Part of a small language model's weights.
Size: 8 layers, 2 heads of 32, MLP 128 GeGLU, vocabulary 13247, 1.19M parameters.
Architecture: rotary positions, capped logits.
Training: a variant of Muon for these matrices, 4535 steps.
Each number is 200 + 30 x the weight over its row's rms, rounded and kept within 0 to 999. Layers, rows and columns count from 0. The size before them is the row's rms in percent of the matrix's.

# layer 5 attention output (transposed), 64x64, rms 0.167, rows 14-63, columns 32-63
122,192,177,187,277,197,206,214,218,197,256,200,170,210,186,183,205,188,153,160,245,206,204,177,198,248,209,256,187,183,180,191,191
123,213,228,213,119,178,186,214,213,223,190,265,151,199,190,216,221,184,177,204,181,234,205,249,184,159,217,161,262,200,180,197,192
113,216,187,213,264,183,188,209,198,196,204,232,172,134,172,226,188,238,202,222,218,215,230,216,207,236,220,234,183,152,177,219,196
121,213,207,138,130,218,192,209,214,198,193,173,197,182,181,214,203,152,184,174,143,209,158,235,221,169,213,155,216,200,214,165,226
106,178,249,239,208,221,188,209,211,195,198,220,204,154,176,163,185,189,224,194,201,213,169,193,204,189,220,194,130,242,199,145,233
106,220,183,192,165,157,200,208,216,151,232,177,218,241,227,229,189,204,201,184,195,219,158,201,198,211,190,211,147,211,205,256,114
120,151,200,182,127,199,220,199,182,226,177,190,164,172,168,215,216,199,156,213,185,210,205,173,187,147,257,207,160,213,197,227,237
110,122,183,175,201,150,179,218,215,195,210,153,153,192,178,192,204,224,225,139,225,212,201,211,219,179,229,162,212,189,215,102,237
109,236,255,182,137,225,185,201,204,171,175,201,145,200,191,178,201,181,163,196,205,206,201,198,229,184,173,166,108,160,217,207,185
134,194,205,198,99,215,225,208,177,175,172,183,191,177,253,180,201,164,223,176,234,231,192,246,202,151,275,154,209,187,215,224,275
108,164,179,163,163,177,204,185,192,170,172,187,149,247,164,246,274,205,191,192,218,154,195,188,154,187,222,241,162,210,236,175,211
109,242,171,236,169,230,196,214,240,132,202,249,216,214,171,209,245,211,196,184,195,228,219,188,184,205,228,155,220,223,233,200,250
124,217,203,113,282,214,225,187,211,160,265,201,236,189,231,181,249,219,194,215,215,194,216,205,205,237,229,207,197,173,195,195,230
103,220,166,256,218,179,174,212,182,260,193,203,207,206,167,155,219,237,214,226,187,234,190,205,236,180,208,221,202,175,152,219,170
110,160,240,214,162,206,249,152,192,184,245,248,193,230,203,156,174,206,211,208,218,241,194,228,207,182,205,193,220,204,261,214,201
105,233,232,216,193,199,129,176,186,228,200,226,215,214,233,219,179,223,148,188,187,207,205,231,173,146,196,202,177,158,238,164,237
108,200,188,169,230,236,187,197,264,262,190,232,186,184,192,224,197,234,192,221,167,218,207,174,220,160,189,209,151,201,190,174,182
113,236,259,203,128,165,254,226,217,248,178,210,208,241,188,224,211,196,213,202,181,156,212,201,238,170,191,131,175,173,173,157,222
082,230,250,284,201,271,188,156,234,215,205,183,200,202,186,203,206,222,162,142,216,209,180,190,133,202,196,136,222,198,237,219,259
087,255,188,248,137,186,184,186,211,196,147,207,207,215,209,216,188,206,211,227,260,210,210,199,211,105,229,69,185,226,198,210,197
086,147,210,216,134,165,177,240,203,217,191,227,212,184,208,213,239,147,225,167,142,202,176,186,257,168,219,151,196,173,217,236,227
087,241,217,234,74,210,226,241,200,195,120,203,179,189,197,233,181,110,170,207,165,225,236,189,209,198,204,159,205,200,204,190,205
122,194,177,183,331,245,189,209,212,177,276,195,198,198,167,223,188,147,189,197,220,198,209,190,239,211,206,250,211,192,208,206,193
083,248,249,269,217,179,210,163,199,256,168,171,208,189,209,193,225,149,193,134,220,212,175,198,188,112,245,248,196,207,245,214,212
061,190,238,220,130,191,213,208,210,186,219,205,209,205,146,178,214,201,238,188,217,212,263,207,178,142,215,179,199,123,220,211,189
075,205,209,230,151,155,177,187,158,217,115,236,196,197,173,180,205,271,210,214,221,189,170,203,229,262,225,241,184,179,194,191,207
084,175,210,258,109,185,215,229,208,192,220,208,183,166,192,178,192,221,216,218,146,192,222,189,129,182,189,278,163,192,201,218,210
088,216,205,232,116,197,191,171,189,190,242,223,168,174,218,152,201,222,201,183,151,190,174,199,147,160,242,161,177,178,217,205,260
075,227,175,171,220,194,219,220,207,207,184,192,203,176,147,228,176,295,204,189,224,161,249,234,234,193,222,224,222,225,191,228,255
064,267,209,198,202,241,190,262,171,177,273,161,206,195,153,161,176,235,214,156,213,231,141,193,239,241,164,198,188,176,215,201,220
103,187,179,170,352,207,213,189,219,205,249,205,225,227,203,143,186,171,183,200,228,233,224,219,196,225,180,249,186,216,176,214,226
086,210,184,189,287,245,192,302,225,232,264,210,186,212,173,215,193,182,197,186,296,192,190,213,214,231,213,221,204,199,170,204,214
087,193,202,224,298,197,185,193,202,187,266,169,223,217,194,217,156,184,202,233,277,218,222,206,209,306,197,242,217,212,194,165,185
088,226,176,201,166,227,207,147,203,167,294,182,192,197,179,212,199,189,197,220,189,214,149,180,191,226,185,301,203,242,169,195,246
097,222,184,255,155,219,185,236,210,205,210,205,188,181,203,217,194,154,221,132,199,192,214,195,214,110,176,145,191,208,223,204,283
071,170,246,257,152,162,199,231,157,192,200,225,205,189,230,211,198,261,215,161,198,226,217,227,162,166,198,198,198,174,230,178,185
084,236,208,240,251,191,201,169,230,165,210,207,176,185,195,209,204,182,213,214,206,223,224,196,288,232,200,231,200,175,212,201,180
070,266,170,217,194,238,232,249,188,178,195,197,189,177,215,211,180,144,235,258,156,168,258,227,134,167,245,147,185,215,207,214,201
059,186,149,226,321,169,201,216,217,191,293,171,189,198,238,212,211,217,183,244,202,188,184,181,163,185,189,222,213,172,175,146,193
097,223,193,194,330,171,220,233,231,216,207,186,203,192,228,169,210,173,218,181,219,204,209,201,196,102,182,210,201,205,196,197,193
079,194,175,129,253,219,203,205,172,201,191,207,199,189,164,161,187,211,251,191,165,162,184,177,187,191,212,194,234,163,224,225,122
083,237,225,230,179,246,192,198,183,187,166,203,185,175,224,189,216,240,197,172,144,200,123,193,159,170,195,193,207,143,196,212,248
091,211,200,166,320,208,227,143,195,198,193,194,203,199,200,200,179,318,181,156,212,217,191,169,173,257,223,162,199,175,210,213,182
074,183,170,179,179,156,218,209,199,182,250,190,189,231,181,220,158,140,214,231,219,179,189,193,180,153,187,195,203,195,186,206,176
072,194,203,158,240,219,215,204,243,187,159,204,223,214,203,219,180,177,207,198,235,221,227,220,202,146,157,265,197,266,195,190,267
073,198,207,198,153,172,200,201,238,215,151,208,235,191,200,189,210,155,249,224,234,199,145,246,156,272,202,205,186,205,192,207,159
095,227,193,216,135,237,188,215,231,204,143,212,190,212,206,201,212,191,224,208,130,193,242,207,161,216,210,103,188,239,209,194,238
074,176,194,245,245,242,210,227,223,214,288,166,198,221,191,201,200,187,189,190,248,191,228,187,160,249,203,309,181,185,205,182,218
109,213,219,247,91,190,197,212,193,218,181,196,203,195,200,164,203,265,199,198,155,204,246,216,210,125,228,218,189,221,197,196,186
072,192,223,174,135,186,180,236,181,170,171,216,208,166,206,169,185,258,209,175,224,211,290,190,185,151,188,159,208,213,181,187,254
# layer 5 attention value, 64x64, rms 0.213, rows 15-63, columns 32-63
122,201,229,206,214,189,178,217,188,218,193,263,142,191,196,207,223,176,172,215,186,244,175,236,189,188,235,189,273,200,172,174,193
124,226,175,192,200,209,180,201,210,215,203,245,158,118,185,226,165,186,192,194,200,222,217,224,188,199,194,216,206,163,200,229,211
120,218,208,155,207,202,190,191,176,213,163,134,188,177,183,190,206,172,194,174,181,196,186,240,221,191,237,200,198,228,236,172,221
114,198,223,205,224,203,201,198,217,180,219,208,207,168,154,173,168,200,236,222,191,231,230,197,214,205,210,190,143,229,166,160,211
115,254,194,167,187,156,184,176,221,171,199,168,203,263,232,225,161,194,175,198,189,233,226,206,189,211,209,189,153,181,207,267,149
123,157,205,206,222,204,229,232,194,213,193,198,173,159,199,218,221,186,161,244,203,211,196,153,203,191,248,174,159,217,212,204,233
114,142,187,182,202,163,204,203,192,176,231,133,131,200,192,207,208,222,227,131,205,199,200,182,188,188,204,187,216,186,208,120,203
114,233,227,166,139,224,180,203,191,184,186,210,134,209,186,170,214,183,175,197,186,192,176,217,213,181,194,187,95,186,192,205,199
128,169,219,219,189,193,203,221,166,139,182,185,187,167,260,210,211,193,249,219,206,185,166,278,215,199,288,193,182,229,180,205,241
113,150,195,202,208,228,231,176,206,164,175,207,149,254,159,226,270,196,157,200,205,180,211,174,186,186,252,190,162,208,219,173,212
116,223,188,248,169,218,184,214,225,146,195,256,226,215,155,197,263,248,178,181,204,226,218,214,192,196,239,224,231,211,222,207,221
123,253,212,145,202,205,224,186,195,192,264,226,236,177,209,181,252,212,206,183,192,204,224,199,213,223,203,216,213,175,237,228,219
105,207,155,233,222,186,174,197,174,259,176,211,210,200,199,155,194,191,222,217,193,238,197,207,196,219,235,193,235,170,150,192,193
118,183,199,187,194,201,215,198,198,161,230,254,180,223,218,159,168,209,208,227,218,241,203,221,208,212,203,188,237,203,270,203,199
111,217,226,216,221,187,138,183,172,211,167,241,224,212,214,201,153,202,138,170,196,197,204,203,190,184,203,219,155,155,232,135,265
108,209,196,192,209,213,205,214,274,251,184,265,203,203,218,215,200,197,219,200,191,231,183,153,227,193,201,202,164,202,213,156,185
117,238,241,209,208,167,216,227,206,238,183,206,196,234,196,209,213,195,226,250,176,140,181,206,206,201,191,194,159,183,145,149,220
082,184,218,242,234,182,190,181,182,224,153,206,162,171,171,204,145,189,155,228,171,220,168,224,174,187,197,178,198,214,243,136,143
083,164,216,206,195,202,172,141,210,219,219,187,232,190,260,213,243,200,196,235,178,229,225,275,161,173,182,171,143,266,185,186,176
088,188,201,191,228,156,215,190,214,225,191,255,169,155,253,213,218,185,198,228,182,218,234,216,170,172,190,185,206,190,166,204,210
082,206,177,235,186,169,253,156,267,226,190,188,163,164,212,198,181,187,185,184,200,230,181,230,210,198,219,208,158,208,146,190,178
093,187,170,194,167,239,169,252,185,142,171,215,194,200,136,177,140,177,204,126,214,195,184,174,244,203,243,220,195,179,219,236,255
087,215,195,219,211,123,208,185,146,268,226,151,219,170,209,206,233,175,197,240,189,152,168,205,181,209,260,203,186,218,231,196,178
056,218,148,219,175,186,134,226,172,190,205,198,213,171,171,200,153,246,198,207,147,209,180,250,166,173,151,239,189,203,205,202,210
073,197,235,186,219,224,164,220,169,240,221,240,258,255,160,211,215,182,218,169,185,212,172,167,210,199,241,225,226,145,225,188,233
073,247,161,214,200,177,215,235,205,198,223,228,204,181,198,235,108,217,205,177,210,221,248,155,174,217,238,229,165,168,227,268,213
067,224,204,214,204,156,220,202,156,157,206,215,163,153,169,231,206,222,179,184,160,209,237,240,148,189,227,184,222,222,217,165,175
078,195,206,210,192,241,223,196,262,171,154,153,196,156,197,217,217,184,194,165,208,162,196,217,173,190,247,218,223,184,220,232,236
083,210,168,198,204,176,220,189,146,156,188,153,192,174,172,196,160,200,192,222,160,231,199,236,174,182,172,185,164,196,192,193,206
084,249,226,136,191,229,200,197,196,193,228,243,265,232,147,176,172,183,212,190,207,212,197,147,240,211,211,208,189,216,226,242,225
072,206,215,136,207,183,173,260,226,238,224,191,125,216,193,221,230,202,152,163,199,201,138,219,216,199,207,246,181,135,218,202,230
084,211,217,180,177,239,214,217,208,156,233,224,222,228,199,181,153,234,227,165,237,195,171,183,253,254,258,218,202,152,194,176,224
079,209,215,188,148,149,249,150,199,212,197,199,210,199,140,194,219,169,218,236,188,237,247,179,193,212,190,223,264,182,178,156,225
087,181,150,208,224,126,231,170,210,201,185,195,163,143,170,201,211,180,206,211,185,187,196,254,193,182,153,176,177,214,205,170,193
075,172,216,209,221,186,221,174,174,222,242,214,188,149,203,211,134,222,179,197,215,206,209,274,188,209,205,190,188,188,227,184,193
076,224,177,272,200,200,176,156,205,210,227,157,137,155,209,221,206,223,262,175,181,215,250,229,192,230,250,207,216,229,237,190,217
074,183,189,192,211,233,236,145,233,178,123,206,199,156,128,165,225,206,184,201,203,164,162,204,220,209,188,178,196,182,204,202,224
064,165,232,195,196,248,211,217,229,178,205,145,211,184,230,224,227,180,166,222,255,173,243,217,209,211,220,173,190,171,177,204,216
089,209,167,150,233,196,186,207,220,183,215,158,231,184,186,166,214,202,191,135,228,159,163,172,242,224,223,203,232,184,202,260,208
076,219,161,185,232,207,210,225,171,210,183,193,176,242,156,197,178,196,231,198,184,174,222,152,166,217,220,182,242,187,205,269,181
072,190,243,219,251,196,232,211,151,150,171,206,182,171,194,232,246,188,244,209,161,230,222,220,204,184,210,175,175,185,201,199,219
101,160,212,169,230,276,204,194,139,144,221,231,169,179,181,202,173,221,212,157,218,211,149,147,222,218,225,149,171,197,202,228,191
087,208,206,217,190,143,282,219,235,229,208,204,195,181,245,210,194,222,163,187,184,167,220,234,153,169,197,187,156,223,161,180,168
068,233,210,191,224,192,222,180,201,239,207,171,215,213,185,131,192,195,198,188,188,189,235,216,226,193,145,216,188,229,211,172,201
071,199,209,139,197,188,183,219,226,195,244,211,292,148,268,198,230,204,270,214,189,232,184,240,145,214,211,206,176,195,209,184,183
077,210,225,212,224,202,227,142,223,216,173,218,172,227,228,177,218,198,221,240,196,174,263,174,200,211,168,174,167,230,243,153,225
075,225,203,221,176,248,234,262,188,205,194,181,169,238,156,196,150,207,174,193,226,139,203,159,228,210,233,227,171,202,236,185,199
084,226,186,222,164,143,231,197,215,254,228,169,186,162,227,199,222,208,214,254,166,237,197,208,176,199,186,190,243,239,223,187,156
084,183,186,232,218,149,229,194,222,167,187,231,175,103,233,191,203,176,251,200,190,185,218,222,166,186,148,207,196,236,194,178,175
# layer 5 attention query, 64x64, rms 0.188, rows 32-63, columns 32-63
047,210,159,169,253,197,159,161,203,195,239,167,227,185,171,181,272,244,248,217,189,163,220,207,159,222,194,210,234,196,239,188,183
039,175,208,239,228,219,165,150,234,226,168,180,158,213,236,199,214,182,219,247,190,223,243,206,182,244,211,210,212,194,259,170,173
058,152,186,224,262,155,164,252,199,193,172,213,229,142,185,226,207,199,237,200,208,216,222,189,206,163,212,175,261,212,259,229,246
048,188,181,211,156,220,209,156,159,223,217,171,187,211,202,201,203,161,195,189,189,216,188,204,155,210,182,222,147,153,197,177,195
059,243,248,190,164,212,185,201,193,227,259,198,174,194,229,178,246,208,175,253,223,210,187,205,177,232,182,210,194,166,201,195,195
055,208,196,249,229,181,245,221,202,225,159,164,188,213,214,211,219,204,202,162,185,169,190,257,230,170,174,202,191,226,244,189,218
076,198,187,151,190,209,177,143,222,174,251,222,186,179,167,168,132,230,193,157,192,181,205,186,178,245,244,239,222,191,193,184,181
076,208,235,220,180,167,203,229,148,218,181,186,181,180,243,178,216,171,171,251,194,170,204,277,199,181,123,192,213,235,183,213,206
081,206,171,198,211,206,204,202,228,157,239,210,222,198,173,175,181,224,225,211,183,199,208,127,183,211,263,219,237,168,214,186,203
107,168,187,170,214,199,157,225,254,188,229,211,197,193,116,225,159,212,224,162,198,191,190,218,177,225,226,182,225,180,221,184,193
118,208,191,181,255,164,160,245,148,198,209,190,233,193,194,194,229,144,191,209,172,115,153,240,242,192,211,226,211,130,200,173,197
123,163,211,199,224,227,187,182,241,213,196,242,215,171,195,188,183,197,194,166,225,202,199,215,232,180,210,235,245,228,172,254,205
122,207,219,193,166,214,187,160,163,246,171,194,212,162,212,242,203,184,213,170,197,195,231,199,172,192,209,189,187,150,161,195,233
117,209,194,152,243,171,126,224,207,197,224,244,165,205,218,220,196,251,224,190,182,211,242,207,208,194,203,199,221,240,225,172,238
113,167,165,199,228,199,252,176,183,189,212,214,247,206,164,182,204,230,251,211,198,202,248,249,154,194,224,222,184,182,207,204,269
112,195,167,220,139,259,241,227,247,192,214,169,198,223,154,161,230,247,216,201,174,176,168,243,210,212,195,215,194,210,142,209,182
052,153,137,196,196,168,135,145,239,217,237,188,191,187,173,174,170,198,232,195,211,203,238,171,196,229,254,217,189,177,218,198,177
055,231,209,229,151,213,252,218,187,184,171,229,207,217,182,206,158,182,143,183,198,203,169,165,224,178,160,172,177,223,162,204,202
052,229,255,235,162,169,205,204,186,232,208,235,138,201,205,186,168,153,124,239,215,157,192,196,185,199,193,188,184,191,217,184,201
042,212,274,152,199,276,173,175,235,179,222,219,197,169,196,206,204,211,190,237,223,223,174,178,240,255,209,183,188,216,142,189,201
055,200,219,150,187,242,161,140,217,175,254,225,199,193,199,168,202,228,200,223,234,190,191,170,192,243,249,216,208,178,170,177,205
053,204,201,243,179,160,236,229,144,241,190,153,170,203,202,209,207,170,187,230,201,247,210,232,186,181,166,211,205,160,229,197,207
059,183,119,240,231,198,190,136,233,197,155,210,188,182,151,252,202,212,214,126,165,181,192,198,214,195,203,205,203,209,232,186,200
064,222,180,139,181,219,204,127,194,218,188,232,186,166,248,207,216,186,175,188,225,227,170,188,231,213,191,216,127,227,164,232,202
097,175,183,183,239,243,210,155,206,220,182,259,156,199,174,193,160,218,214,172,212,205,172,222,202,242,163,175,202,217,203,187,137
100,176,212,181,220,200,140,217,258,167,180,193,235,272,212,230,203,217,206,210,208,220,210,163,204,202,265,198,232,230,218,215,216
109,249,213,154,217,174,273,125,196,221,201,202,173,195,221,198,189,191,184,215,193,150,227,207,177,210,261,204,217,210,182,240,144
111,211,194,254,191,234,138,153,157,221,199,182,211,215,164,184,165,218,186,234,197,192,218,208,207,225,243,163,192,170,156,166,239
116,187,128,185,177,192,165,199,205,193,220,174,233,186,269,180,229,218,189,164,234,159,205,194,215,235,177,228,256,216,226,131,196
110,231,210,271,169,223,152,184,218,201,228,235,213,213,205,174,205,166,208,198,250,210,205,167,197,236,207,209,192,186,152,223,158
127,221,249,178,219,228,158,185,212,158,143,185,173,207,200,161,198,188,174,230,173,246,224,196,211,254,252,232,222,201,248,180,220
114,217,198,146,202,203,152,125,262,250,181,158,150,196,183,215,258,232,258,220,182,237,221,254,226,200,169,223,170,163,203,178,200
# layer 5 attention key, 64x64, rms 0.184, rows 32-63, columns 32-63
038,132,135,229,229,165,167,183,205,182,223,209,257,185,148,215,225,155,207,205,189,212,237,210,174,204,208,232,177,193,229,198,177
042,169,191,149,211,119,152,149,232,206,259,221,227,157,205,203,214,174,223,205,199,204,243,222,190,222,237,195,221,195,145,201,187
055,158,155,173,189,214,199,178,254,142,213,213,197,198,153,199,154,177,178,110,214,167,231,203,235,204,211,231,231,141,202,216,234
049,178,183,199,246,164,174,152,185,228,234,188,248,198,213,240,190,207,229,252,180,182,194,233,156,227,211,163,194,212,180,164,172
058,202,202,223,224,191,156,150,214,230,211,226,199,203,280,207,186,198,207,261,182,199,175,193,141,207,155,191,229,179,166,180,162
039,153,157,193,243,223,244,165,221,223,232,201,247,159,213,239,171,211,184,184,183,156,189,205,155,171,226,186,215,182,233,178,188
080,193,241,202,157,208,141,274,147,164,132,186,161,222,190,157,215,176,258,243,204,240,229,210,252,183,192,191,195,228,233,189,232
097,214,204,211,203,172,198,167,220,213,266,224,174,225,195,263,197,210,178,260,212,182,166,195,120,200,181,201,181,182,194,201,143
122,176,227,204,143,202,198,199,206,181,230,201,179,250,147,256,202,160,248,198,264,195,141,190,193,146,173,216,179,181,244,222,173
100,272,196,215,242,261,214,224,163,193,219,193,196,256,175,230,158,243,164,216,196,168,231,174,218,240,205,229,204,194,212,223,187
119,213,228,153,220,256,215,252,203,168,198,246,215,194,202,278,203,159,221,191,207,205,240,185,272,221,210,252,172,147,229,205,181
118,188,207,227,245,150,211,225,191,231,187,203,222,234,171,185,233,222,201,160,240,202,268,232,219,162,226,264,176,229,184,205,162
120,201,213,163,184,236,190,204,189,196,173,163,208,212,204,196,216,216,182,150,264,195,218,184,160,193,206,143,225,96,203,212,184
125,209,170,160,193,132,203,172,214,242,124,211,207,175,220,226,207,227,199,266,237,203,212,251,202,230,223,145,202,245,198,169,177
120,181,162,196,224,209,187,231,217,216,243,180,191,185,200,157,198,190,186,229,156,186,257,219,116,166,230,196,181,225,178,179,212
119,108,209,181,141,215,194,150,157,173,214,181,201,154,210,225,206,211,169,204,157,174,188,203,214,288,190,267,204,218,189,180,184
041,123,186,179,216,166,146,144,176,186,241,209,245,194,202,169,179,167,256,231,201,225,273,202,199,228,230,185,256,184,220,173,182
048,268,249,232,207,231,244,214,190,200,151,218,166,224,216,192,182,239,175,201,188,219,140,181,211,184,198,185,204,227,165,196,190
052,190,280,198,176,202,218,157,191,158,178,187,187,213,142,172,164,180,172,201,175,239,192,200,253,210,208,177,237,247,217,160,176
042,250,188,238,157,187,166,237,183,190,209,231,180,230,262,196,182,214,166,218,209,210,204,214,195,190,168,233,227,193,168,216,213
067,223,247,177,168,236,193,218,179,203,190,255,152,225,238,157,208,206,202,218,210,232,220,198,238,216,162,218,200,178,214,204,256
064,202,177,229,207,131,170,166,215,224,229,241,192,196,256,218,177,182,188,273,171,217,214,235,149,219,213,208,202,190,138,186,159
076,192,160,161,237,211,202,198,224,209,198,186,247,209,132,209,180,200,174,171,212,180,161,185,196,198,191,151,192,217,235,198,199
071,224,255,225,173,185,166,244,185,177,183,235,170,219,213,221,220,166,229,222,221,205,202,179,227,204,220,228,146,192,177,237,203
071,165,200,169,237,243,233,190,203,194,213,145,212,173,156,178,189,215,198,157,209,242,197,178,233,160,175,170,177,211,248,189,163
113,213,220,179,166,220,152,261,217,197,182,196,211,175,150,257,186,218,236,194,249,206,204,173,188,241,204,181,220,217,225,232,229
116,223,173,164,226,262,210,140,161,169,201,177,196,148,217,216,175,218,192,213,227,204,198,209,199,116,233,262,223,228,131,141,152
130,213,180,206,203,222,182,232,246,140,226,179,170,215,163,141,198,217,206,238,222,185,194,209,243,218,210,181,215,169,182,183,174
118,201,221,220,144,258,202,206,175,252,203,232,195,163,209,199,208,181,186,154,148,162,258,226,240,218,207,123,254,203,189,155,165
119,260,200,229,185,209,164,151,182,165,266,174,170,163,220,200,204,204,159,162,255,180,214,211,227,222,172,208,212,177,174,166,236
126,211,290,221,251,185,230,181,232,213,177,189,179,201,207,208,231,171,213,195,213,204,156,222,111,267,172,247,201,195,207,182,155
113,158,245,213,164,146,231,186,176,212,189,227,198,173,187,227,210,313,203,209,149,203,229,195,231,152,183,219,193,155,209,216,135
# layer 5 MLP gate, 128x64, rms 0.216, rows 0-16, columns 32-63
103,212,188,224,192,191,150,234,224,254,166,246,229,221,201,219,222,230,238,241,206,152,151,204,191,237,284,194,200,218,218,180,208
105,138,229,206,226,254,253,178,230,204,173,221,282,147,183,214,221,170,191,212,255,197,191,165,203,201,233,205,189,174,163,197,219
098,145,192,207,191,180,215,239,216,230,222,195,222,168,180,175,210,247,177,236,244,236,225,173,161,197,202,175,148,212,186,203,146
117,207,190,152,191,196,221,201,144,209,164,205,251,186,112,192,166,196,189,176,207,212,208,223,220,189,187,217,156,235,240,178,167
097,171,204,184,176,266,186,238,155,239,178,216,162,226,208,130,150,182,178,192,194,212,184,176,149,164,197,258,246,207,187,205,209
098,190,193,203,200,233,261,187,253,180,203,214,169,199,212,196,246,205,164,213,168,175,259,153,174,218,192,189,196,213,226,170,203
104,110,150,253,182,236,200,166,173,186,176,261,238,233,193,230,181,178,234,190,209,206,198,212,201,202,170,163,179,215,121,232,163
097,187,212,169,208,185,178,245,173,155,165,190,166,222,182,225,231,238,200,207,227,209,132,220,202,165,211,162,200,200,222,239,182
109,223,197,158,179,156,214,257,170,223,244,200,237,179,140,172,161,180,201,214,198,202,254,161,184,167,178,214,226,191,159,194,209
097,195,196,257,216,240,245,261,200,155,124,218,210,171,220,199,171,215,208,177,202,220,149,149,168,148,184,187,165,221,232,206,190
099,222,249,196,203,193,191,237,221,224,191,235,209,212,162,149,206,214,199,221,151,148,174,246,204,200,198,215,211,216,129,190,186
097,155,220,203,214,219,239,246,206,183,199,256,231,217,178,168,177,185,203,233,218,170,223,245,212,247,192,173,165,166,222,192,184
101,204,234,146,185,206,251,201,184,230,186,161,226,208,221,183,181,171,107,210,221,210,238,275,185,184,217,202,197,209,232,163,216
113,200,206,217,204,199,193,212,210,243,218,137,216,194,248,196,147,210,194,224,241,173,163,249,246,203,177,188,112,217,168,209,269
100,194,222,201,161,189,192,196,230,224,170,211,224,183,192,174,192,145,213,165,179,196,211,165,213,223,207,212,159,195,189,175,159
110,198,190,233,182,172,192,144,228,185,221,240,223,167,278,205,219,200,223,171,193,205,177,189,227,212,216,224,167,237,171,129,192
090,132,253,169,229,258,169,239,190,189,187,214,241,246,208,187,208,231,205,220,207,177,189,214,180,212,231,210,182,156,178,235,241
# layer 5 MLP up, 128x64, rms 0.225, rows 0-16, columns 32-63
085,224,194,199,197,210,212,205,209,190,247,123,199,220,219,202,235,145,172,182,205,248,226,195,238,166,143,204,183,195,222,224,209
099,236,167,196,203,175,148,180,212,164,192,133,174,182,190,216,172,184,210,175,154,201,240,205,223,214,254,281,199,204,209,202,214
094,183,196,209,221,239,149,250,180,162,182,206,165,207,229,177,195,234,163,188,189,186,188,193,240,165,229,192,208,244,244,168,189
118,197,254,183,231,222,215,191,189,215,123,155,194,194,154,211,143,146,195,184,208,224,250,213,190,186,200,222,169,229,220,160,157
095,224,244,210,227,260,148,211,228,254,184,156,228,229,182,218,203,224,191,200,183,216,206,233,181,233,201,208,166,215,209,214,145
103,201,192,233,208,178,168,214,239,157,226,237,178,162,221,157,165,160,261,200,207,204,227,135,177,182,146,162,204,186,234,223,171
109,130,175,245,154,237,197,163,214,170,224,180,166,192,234,170,171,239,238,191,221,220,185,193,202,198,171,218,243,217,189,189,233
100,234,163,208,205,197,164,164,218,276,211,231,175,204,238,168,192,178,216,182,165,194,221,212,259,203,204,261,228,198,204,169,209
109,151,192,191,200,162,259,195,230,175,243,205,262,158,206,204,223,183,234,159,235,235,180,184,198,249,202,173,192,144,190,202,164
097,190,257,266,226,223,218,237,165,218,159,163,200,197,206,215,181,231,174,244,193,199,235,184,169,180,218,245,216,209,285,182,202
108,205,161,239,196,213,208,249,180,224,165,161,165,188,238,224,167,213,250,177,189,242,220,216,198,223,189,204,202,189,201,214,170
112,243,172,197,228,179,269,210,228,157,198,235,171,211,252,197,161,168,262,215,207,185,206,214,222,212,271,186,208,188,223,197,169
109,203,175,230,243,125,169,206,141,247,213,201,213,217,238,220,157,187,220,178,148,184,205,219,157,162,183,215,211,179,182,199,175
108,189,183,174,219,159,178,209,233,206,202,205,235,167,207,237,232,118,237,194,235,179,197,221,203,214,188,188,182,209,186,202,178
111,134,248,212,206,215,190,172,201,210,203,222,155,225,199,217,235,124,161,233,235,184,238,247,226,211,210,238,191,160,225,197,237
110,190,189,208,176,183,215,253,198,225,265,245,183,196,167,177,207,158,232,178,226,187,223,242,189,184,204,211,196,210,258,194,214
092,183,192,208,219,191,176,196,205,166,257,219,177,159,154,265,190,207,204,207,160,198,190,193,167,175,202,200,261,163,209,213,137
# layer 5 MLP down (transposed), 128x64, rms 0.152, rows 0-16, columns 32-63
117,204,203,195,126,151,164,227,191,234,121,243,230,172,166,227,210,195,223,203,233,179,224,215,184,215,208,142,207,244,197,195,220
088,227,200,232,153,147,200,185,189,208,150,189,185,212,232,243,195,197,209,248,169,181,240,242,191,214,145,182,240,210,183,184,173
089,181,244,199,201,216,199,189,241,168,193,148,162,195,203,212,192,161,262,220,186,238,114,204,210,171,166,203,174,178,250,182,164
101,228,194,210,189,193,205,225,239,225,198,249,150,254,176,211,188,167,225,128,210,206,176,135,195,258,157,217,221,179,193,204,210
097,193,171,190,217,171,265,211,207,179,246,221,178,202,234,224,219,194,177,223,174,134,206,220,248,199,218,183,172,200,233,167,151
092,167,178,200,172,227,210,212,191,191,201,208,240,224,184,196,212,187,136,178,217,241,209,291,261,174,208,222,177,184,211,192,149
104,217,125,200,244,259,185,207,184,202,209,193,192,204,241,244,159,197,192,246,183,246,196,177,187,239,245,208,175,145,209,163,184
115,238,240,237,183,141,177,210,200,233,141,229,184,211,169,174,214,240,227,198,253,245,257,182,183,197,222,148,234,143,204,201,197
100,195,190,221,206,220,218,178,207,167,213,217,119,261,190,201,176,217,186,234,223,191,243,213,227,163,242,189,266,180,215,201,167
097,175,134,245,223,240,223,234,181,204,247,164,216,258,215,198,180,214,156,199,136,180,167,204,148,235,201,153,202,196,210,221,217
108,170,136,168,203,194,201,234,164,175,202,243,220,179,249,193,227,191,191,184,193,143,180,204,141,180,215,163,240,248,265,174,247
099,223,282,212,153,208,219,188,158,224,156,183,214,242,216,176,229,196,221,159,219,229,121,160,204,166,181,180,178,199,252,244,179
099,182,208,184,236,221,168,184,182,221,172,222,250,195,199,230,162,150,217,176,228,228,107,160,195,265,172,264,202,234,219,227,210
099,189,193,158,197,219,223,187,170,235,166,172,231,147,181,163,194,203,177,170,258,133,183,232,161,210,235,247,179,207,186,270,247
113,170,166,198,246,204,176,212,184,205,191,166,191,185,196,202,174,257,147,170,173,175,191,217,179,215,209,220,245,181,236,187,174
109,189,234,214,211,164,199,215,142,193,233,214,222,174,182,215,270,208,173,192,183,170,240,234,147,206,225,229,189,222,173,222,212
097,166,225,259,242,131,171,169,208,180,162,156,204,192,243,179,191,177,161,203,225,210,237,203,179,193,156,197,199,184,183,202,248